{"norm": "rmsnorm", "norm_place": "peri", "bias": "qkv", "tie_word_embeddings": "early"}
Each number is 128 + 32 x the weight over its row's rms, rounded and kept within 0 to 255. Layers, rows and columns count from 0. Numbers have three digits each. The size before them is the row's rms in percent of the matrix's.

# q: layer 7 attention query, 128x256, rms 0.0893, rows 0-46, columns 64-127
# k: layer 7 attention key, 128x256, rms 0.0905, rows 0-45, columns 64-127
q0 090:135120088110131122117167126139109142130096070097085128161102120107134119103114108169109160141143161116176102178141070126163065127106159136121097124144120139087208125083208110160096101182138102
k0 077:095127100150084152115123129071166132099185090096118093085130134126143064146116128153202097174181129143134113114101143118135153089088138104121139141045095090098113128107122151096140096127152161
q1 085:152136123160208115145094156127109100095108143120162125134153162118156151128167115140143110093127158099095126117120195175106212102149116150086097110133117180185116159168059139223115133064062108
k1 070:045150106153143123107109104107081103167155091149080094097086125097154111091134148166168149184178169104088168061178128130109137159106148113130127085165076091135141119140149130128154168103156112
q2 102:143150114176167132162143138122105115162129158132163076151140140098141121090140135135133097084136149095091121123112189149099180114129110128110137149124116098151072164161069138174172130070084059
k2 095:119134101160142182092141147108113120113137127128138069090079122133139063140105128100156088147156137103106136101177150152123134100120148125155134112142061117121128101130119207103116104107191097
q3 096:127100079104068094090149141141142136143152090171120140158142090111135134105077168136158137167138102116178097023140094143205143136107129041117128141168126109127143092116103059125122118148158160
k3 093:146058167106086138128105114077151162072080158153143141182154129126070181125147163148099172125074121134142112114073157137159118162107162179068126160115146174141092163120100118121114099150070174
q4 095:211163126137116103105130062187133135153147184154178197112173098100189156133107102105108160095178137131115104145184111137164094096125126136149093182101178191153134139170127159085154101120128187
k4 110:143121154099113071200110193136146159083139122125154147143186116100152117168156080115160139102093111119173113132080075118109111166155157142112087101084166131167129113128125096124115120133118128
q5 095:081144174118111114115131089110119139165144127097077154079106136128147140131151161123104132112088138147100126133140074146064088165088124161170113124117087114125155111120161130075132147173154149
k5 099:107161083184138151050112169120108130140170121169051119087096149105117091089091127101121130119155144105137192102165181097117098085083077112132092067068119072129132068131157156137108052138123110
q6 100:096080126080083124141131166149143152188078123144149159109105106123157125091140133132124116170112123135113116093123107138122113161121134080085250104190064089095199116131095115141106124101188158
k6 082:131136124120131150078118192124165145126153158105094126130173178127149209084109113194145171161173063091157074169108125139113087103101087105130134102162194189060118119113106067108127172097128127
q7 104:133092144134158144100150139169100119111140164103106075161117175140126123109164147173174128146100080160152144120105131129112152118135125157123087129133154155164026161121139121217138138148083077
k7 091:124176090120109111150164168107089127076124091154130135148089191143105109113120179122165141087076121128146146107150142145121144147139140088146153108089095064092125172109118141164123092108161084
q8 109:196133162114098071173156116085122131106138160138167092100159080103161154102039143125145135080128135106172153111081165111137218126150075190097131086130114147136177160092129144117178180112149114
k8 111:097145207106115129182105138125075150127081117122167156028172133112090116109061138189123117126155092171123147140124198127100219143109081141138159186112089145098131207095122169153087144080152135
q9 114:133097079130114098102140138131155135109241175134131112135145100168119110154170133166118138101152125118123133098118199179138109126143129112170171127129137147120046140153067070094141174123147120
k9 112:136096116164107151102133142136091103095081153064160142127111089126135118124158177144150131133161090154152101185100106190122107086195130093145104111156151159106091110156116143098156132137125080
q10 089:096168193101135143111152151168143134147126125111202106093160096132107164159085093138146112135134124119112145155130198029116136138138170142117185152109068127096136121198121067117137107147157113
k10 096:134164139143132148134146207104104091146105116152131160099136154069107139116094115095126112119124141131156125184145183087074103095120108153090125183136086165145107122135118130157133113158158147
q11 104:132142075161136126107134121147132073167157153110147142114134191095125191130124068154187163144151097079117166084166123134137149144125099142137135120163143151160132183092052150082129120146143114
k11 113:137127093132112186138092103116126140135097154080127065143148124116079115127128096105138136137159120089170185119126089082157180122143059116098132104160141107148120106103061124117150144110114146
q12 104:126135135148107112159161137181130139067073109150172120135152178116126099107146091115103123131102115111110097095092173145153120122136157098067158095088130132135072106116116110141143076164115099
k12 109:081155122098145151179160135168141133118121129137162184141103183111182094131165186172097133135081157127149125094084150154137085142125111100148060074085097143129103153111087150126106113117108098
q13 106:129151176168094108170121159103106107137140168083125069164134139026141118100149125192171158184138129131094098107164130134136161181105097085192117100137155138114116196139131163132129075135182170
k13 103:145121188134138086144110138063165093092164151180110137155116156113096105135183066165146179143155148096099123166163116163069182146096093068132157126147111068126128111116128161116119114147146158
q14 099:130154124145106098185128174104156184118149130153185150163125087096157126152146105168130134123124060123121076143093154131208119100133131133162089118094162138021113117143157104113162149084211140
k14 104:128148082159161107120126131106133125141130113123117188121131106079157076117114113105133140095202098152137110098124133137103093138132136101103185070053127154133107082151146104135219134141123151
q15 112:158061120075079086114141108154076127132099096093156102134160132150174155103119135055134128149163130207123114143122099114103120178164126110148151185134130083139080095151137123132088104129104137
k15 111:144128100154119153127093170131144117140107148097139170191084116104125042106143134169151157140131115155108163123136088118125101141091163121170112089041144131119094123139134092200081111100155098
q16 092:118140118068074167123110112177174116162137090163124117145112124168082121114154179140122121127121079188167158176171082061109079122119150141132173096129111162139113166113130101073134078128174133
k16 071:142133137131099148137123126164126136159095078112181168128110147186127107138104144145123170177086125158155127156088116143141103156190124080113181162097145131131151095112099107135106180170083119
q17 092:133104121124193067138135108091126128085133105069087119152147130093162124099111134182136156113175160066121055110164131202160107145104157081107052141153150118101155146117186145116098110110108091
k17 078:092124100131095131100114096116112098125168065135138118128106153128109076131078085174177099101173139149123112106119089120119135088139132147154144094091095105115155102105126176084126106143153136
q18 085:169084087152101126096145091128137125095133105176114080133162104129155137122087143114091129155144180087096124034159095215168142160096126095157082126149151110094159113116142119148104125097110128
k18 072:129129133168117098169191110139127138127113208100161161111083160184159109138109158113111153152164105111187162100110101110126118080142115159179091192173132059091111146081076172102163107100150122
q19 092:135156175093141146081134106186159169146125095156096180091097084139116145135100111101105123102112099149130099119149110081111111112116131191201122162113160108153109103123152135104174181162170173
k19 081:141149151130125114157108169153147126114113133089116143134169170142119147184136091088179200115119123139106113112124139121111189155144127111098115132125167143159110161138119071127161168128104150
q20 121:124121167092104108111113104160160174128105150107146206070124153113159123120140074098115138156125127188161137165160138082100139139159139136116063068142058151134166167126114151094150130142134188
k20 097:115111091107130113083129107118120127175088103159177110166146135187145140103119119098168174191132116177099158032127149178112182104127111106125165088150072097123114159129133112107130069122146147
q21 088:098131140138163104180139130159145115169129153137145033170150168116071137109188153105156091144162142117116154121101138159095092141142154160117140170098111137139121152150152147166147147076105049
k21 084:099129122172152164118107134101099110150155143181130145113090097181156099085124140150093126139088176106133077102175217126179071153151115078127133137148117144134122177118139157105119145141137087
q22 100:075140153146182120152147115125144112065147069121116195078153106144099102139135138112110179148183146105082129173128154059112159152153118140115089138142133119165134099191080181126158119155099100
k22 092:110167102134163113121188180168161116037132141105063114149078131139199128134132131128126114164198158107122119101166161129116129106133154112111186164056147166130159084082115185136115138119168062
q23 079:132142124155180160136165108162165154103142121188153111133159114170177131111192116185099157144103157144136122103098187154127093129156173098107166111148155120097112166142138154127144123035135117
k23 102:149109161088074136158093069055115180128131150115137127153128128117133082194172153119190160103086156146122136114098119105093136146158113137101193124159147126161094168156134117146133136114141099
q24 103:117105134149117188153148166098119113169104149162161163115155077136166147093134106130094174112122099160138112088113122137154117096196091121125152082132131140098101127108087137158082157109155182
k24 098:143129133083132128155107171082143119140106077090153120090094093149142084091099128114118133169184106086190137164093178130095153153175126165171151076164082088060063129093092116184117110102131132
q25 103:163089133131140159197132087116187081137135117107139180134153126143134139128153171157169099147136118126131124107188097175117074200171148118094167148146096146140090161118109124089145172173151130
k25 102:118108103139124203076093106101100123112070098097106154189167185131115175137138150157163161131125123129145136122146101177164107160136153112126094065152147142117050181097096064157102162192168134
q26 095:127166136130133124120128153088120146065183129096137102138154124085104110127132100141074179165169132089087110106123104093184064089126121048100115121107143134087153092165118187103127109115114150
k26 094:132077145140118168152127136113097145119139156128069157103152164136125090162156106181108119088180122048156107111150137096215123114113109076161159107081152097096173089130140138099093078141091125
q27 110:150104106106135054129201119147189138169166130136124127107147109163147124171219165125126127087148168163106120115156181089064148095144148104197164039122148101110193141138170160098171158105146080
k27 108:086092098076090138112145112163183123130142121101106074099121145134129121136132156137132133093134174102139137110162148045133164101179088117167155090156138160072145166118160140105147156176118074
q28 100:164138189126199135102040156132097164096091115126201136106122127180090128087136107130101157173181135139074098156135120115141151134097134105149131097177102195187111077188092197164147178176129191
k28 100:101131149086129161086126182150134096175143113116117097093093147116174111117100162111133145161125151180122149114106109161072161131105098124144117159109077131080155059145099121201154110136108175
q29 098:087114144134096143193070133146174146111126117085139071095146115134172119173152138190088145119131119164123120113126097126095158151162079128148083186104091135159142134123132090127099098142107175
k29 103:089132061121114087097172145077159117145162186123176124146089106132179174072128182128121142122144135115124156183117101135139148109069053125196178105131153178110150181101146182174151077150153120
q30 094:104126138089090119123124118122127149124173161132180158167120089139182072121140118137147111148173155113163086142130129159144087130128107177134088128148080085142151123089130155132156111127143163
k30 102:234150140153118132100119128099118098165126074132106171107076112135086135134081083133108154150153143160129148095152161167164136134113154113158113141141111104113077184099074162095182111148101163
q31 108:173102136104112087139118094142095082112095138122093162164167123136097112177132102134120184092096125092088127117097048162066129177126172113080149095151091162196103102126135096072112144150158101
k31 107:115082105124157159150099058098133090158120127088120117172110075103098179138111167136057123164150064098117129076128067188178089181137160143133144181179091097188133113102167170139114222148133114
q32 104:162097076120115138154145111102119112133134143064159165122126101149128167136136128091078108088125124155150191150131088122060148163116152104157103051134130107133144145123136167105086133144172130
k32 112:134132136160113113166134139102130119124160107123158032095138140064111121138115105092048065142142131083154185146128103121099099120067111079119151111168140153165156106113133107106115080120120151
q33 090:150101155117137173135154138144165130035155133134106132177095118094102162134128110184097123160117138137166108175172140151129106102081152169122115075130147154095117107114100087184131131069098140
k33 089:150140190090123118125219114102137145140196207133130061128112142108104143137126137140112117137151108111124132175203159170194164121059131134136108086145190071121098103103127117087136125116144139
q34 098:094103119165156167088185153160118117162091094103114108110077096151146100107140124211171132063111109125112186112187121170118115155126165101095139113189141024135118105147103129066168144104167085
k34 109:125127126168140152138133126168107114193093095165144134147068115111187083103102157138150110123146150087069155124124159190121082170122135108105136133112138165068145098103043105136114160119104114
q35 099:181134134095129120119133167171128150079161151159073141136159117150122150111191096105101092135092176125139175189175103137143149139153091107094033076112169041162137060137190118098137057101109122
k35 110:167084129105164074107124149128079147099117114147134128109132123145147085070129096121121146145123213114155130187185122134121087187093164103088111105063126084121082099086160177100110083142152099
q36 105:164173097143135109152097075105101089092101144075111146113148121098122179141092121117123118159076127094155108050144101114125164132154159127093161168077054166110151172130131111107113099156179109
k36 099:138122088121182150107128143124121125066106102098125158136199133124107121182146180047131169119130125137105067036134109084107144175151179148135133081104145126145144132141149107144123150129078098
q37 109:109102071155083133144109105073173134102158166119164068119106193118122119156123129108146147168091114091130101156098104161131145120122149090196094091221129164103159141089123068115080146114106164
k37 110:095117085141097109138121102078134087119145168145149144090124173174127127171157106067128109091113092155132159126132096163107125102134173114159122075134103066085127169134097179203125140109118142
q38 090:132129092165103089165136043214148155111105095098163187085165147136128127121140106176169163085055104182176133143133133146123167094124088079116118120100083109101145112119054117133152125167141159
k38 105:116100079146109163166125065145149181108119127141172088113122133112106138090223135093160091115069107149129143158132124112136133144067125131146143116116135120121155102111117109085122176113129100
q39 104:151141119153122146052121086100096054149145081152091134179164071129138101101026099122143127137105112159106194159098102114082110078157108152122118118141125152151056122138152121143094118074120157
k39 107:176103150168080113122139163128086085089105129076086173099128138180140175101123065081129150121144055134112203142091069085125118162120130143112125081143178197157078138129187102046131151105146131
q40 098:106171167144090148115151139183134120120128125108221139135070127159154083122118115105144109098129129153156101127123119080134115099115137137128110115043131118070115106084084158087164208084140128
k40 102:152177164181201101178140111156140113108111149062127121126104071073132138139096118155143093147139097119191115165151120125144116158148071120132181171099082108129079134109064179125177190126149170
q41 094:075088075091156121096170148168107121047090105163125145121116126095132158099155068165100116103110100144112142069125229109118146106131102165113102119128145091112068088087126201215096149079117152
k41 104:154118124136138067132175128169150186103148143143076159134123137076136143187203135138125145146146122150148177148106161147121103130143085163056108147170120064120116123166092128132118151152120105
q42 091:159151131155177098110097121118156174166107108148118095150148118113133153093135177142111137177104132148165180153164099158175129132165114144116141127113149168152125071111129111139115116075136152
k42 100:135143131156167159081148087154079144103079161090095096192159224128130099127161130186069170086114098121184131138192172178135107114088127133146153131144176188096114155113113117079114158082099126
q43 109:132104128106060142132118117124137139166070135092126173068189195111146133116148165113148117119125134094122133124152094067096117164177109101116124133143141116176152120205124122109118104120162147
k43 105:111091145074110113128109109147235135122127148096126136077168106100210118122130145149096117209153114108114153154141151143132150092075154122108089137082096196162115151102128117124106087075078160
q44 100:178122176109135115104152161117092103137162105202140139208164157168039093122156148188170157111143139118078155161128097107127113090136125143154160177153195161111075145129102119138091116131135123
k44 104:108186155110107100176171157127091100085151095147130135106133164148137071082200118196095095159122134155127137177113119106107083120109127111131176117129153153114148124096112098170098103089074116
q45 111:082156168201126145097123170126158155206090148126121146099149097100145134093118120124141116102137129090166114150120153126185129165143151174175136135083143075105187162203129129091195140129103142
k45 113:108070216144103147130096140165137168133103087111137135070106121126192170105042166134135156125122123128142159151122162134157095126119138176130115114112151092118127208135117076145205171180125129
q46 098:112120132158177100017149155111212153135101105115121176100121113156120105098144100055108098127152188132113147122128172141109121128149163157121147116055146108071134107131141063128112054126138124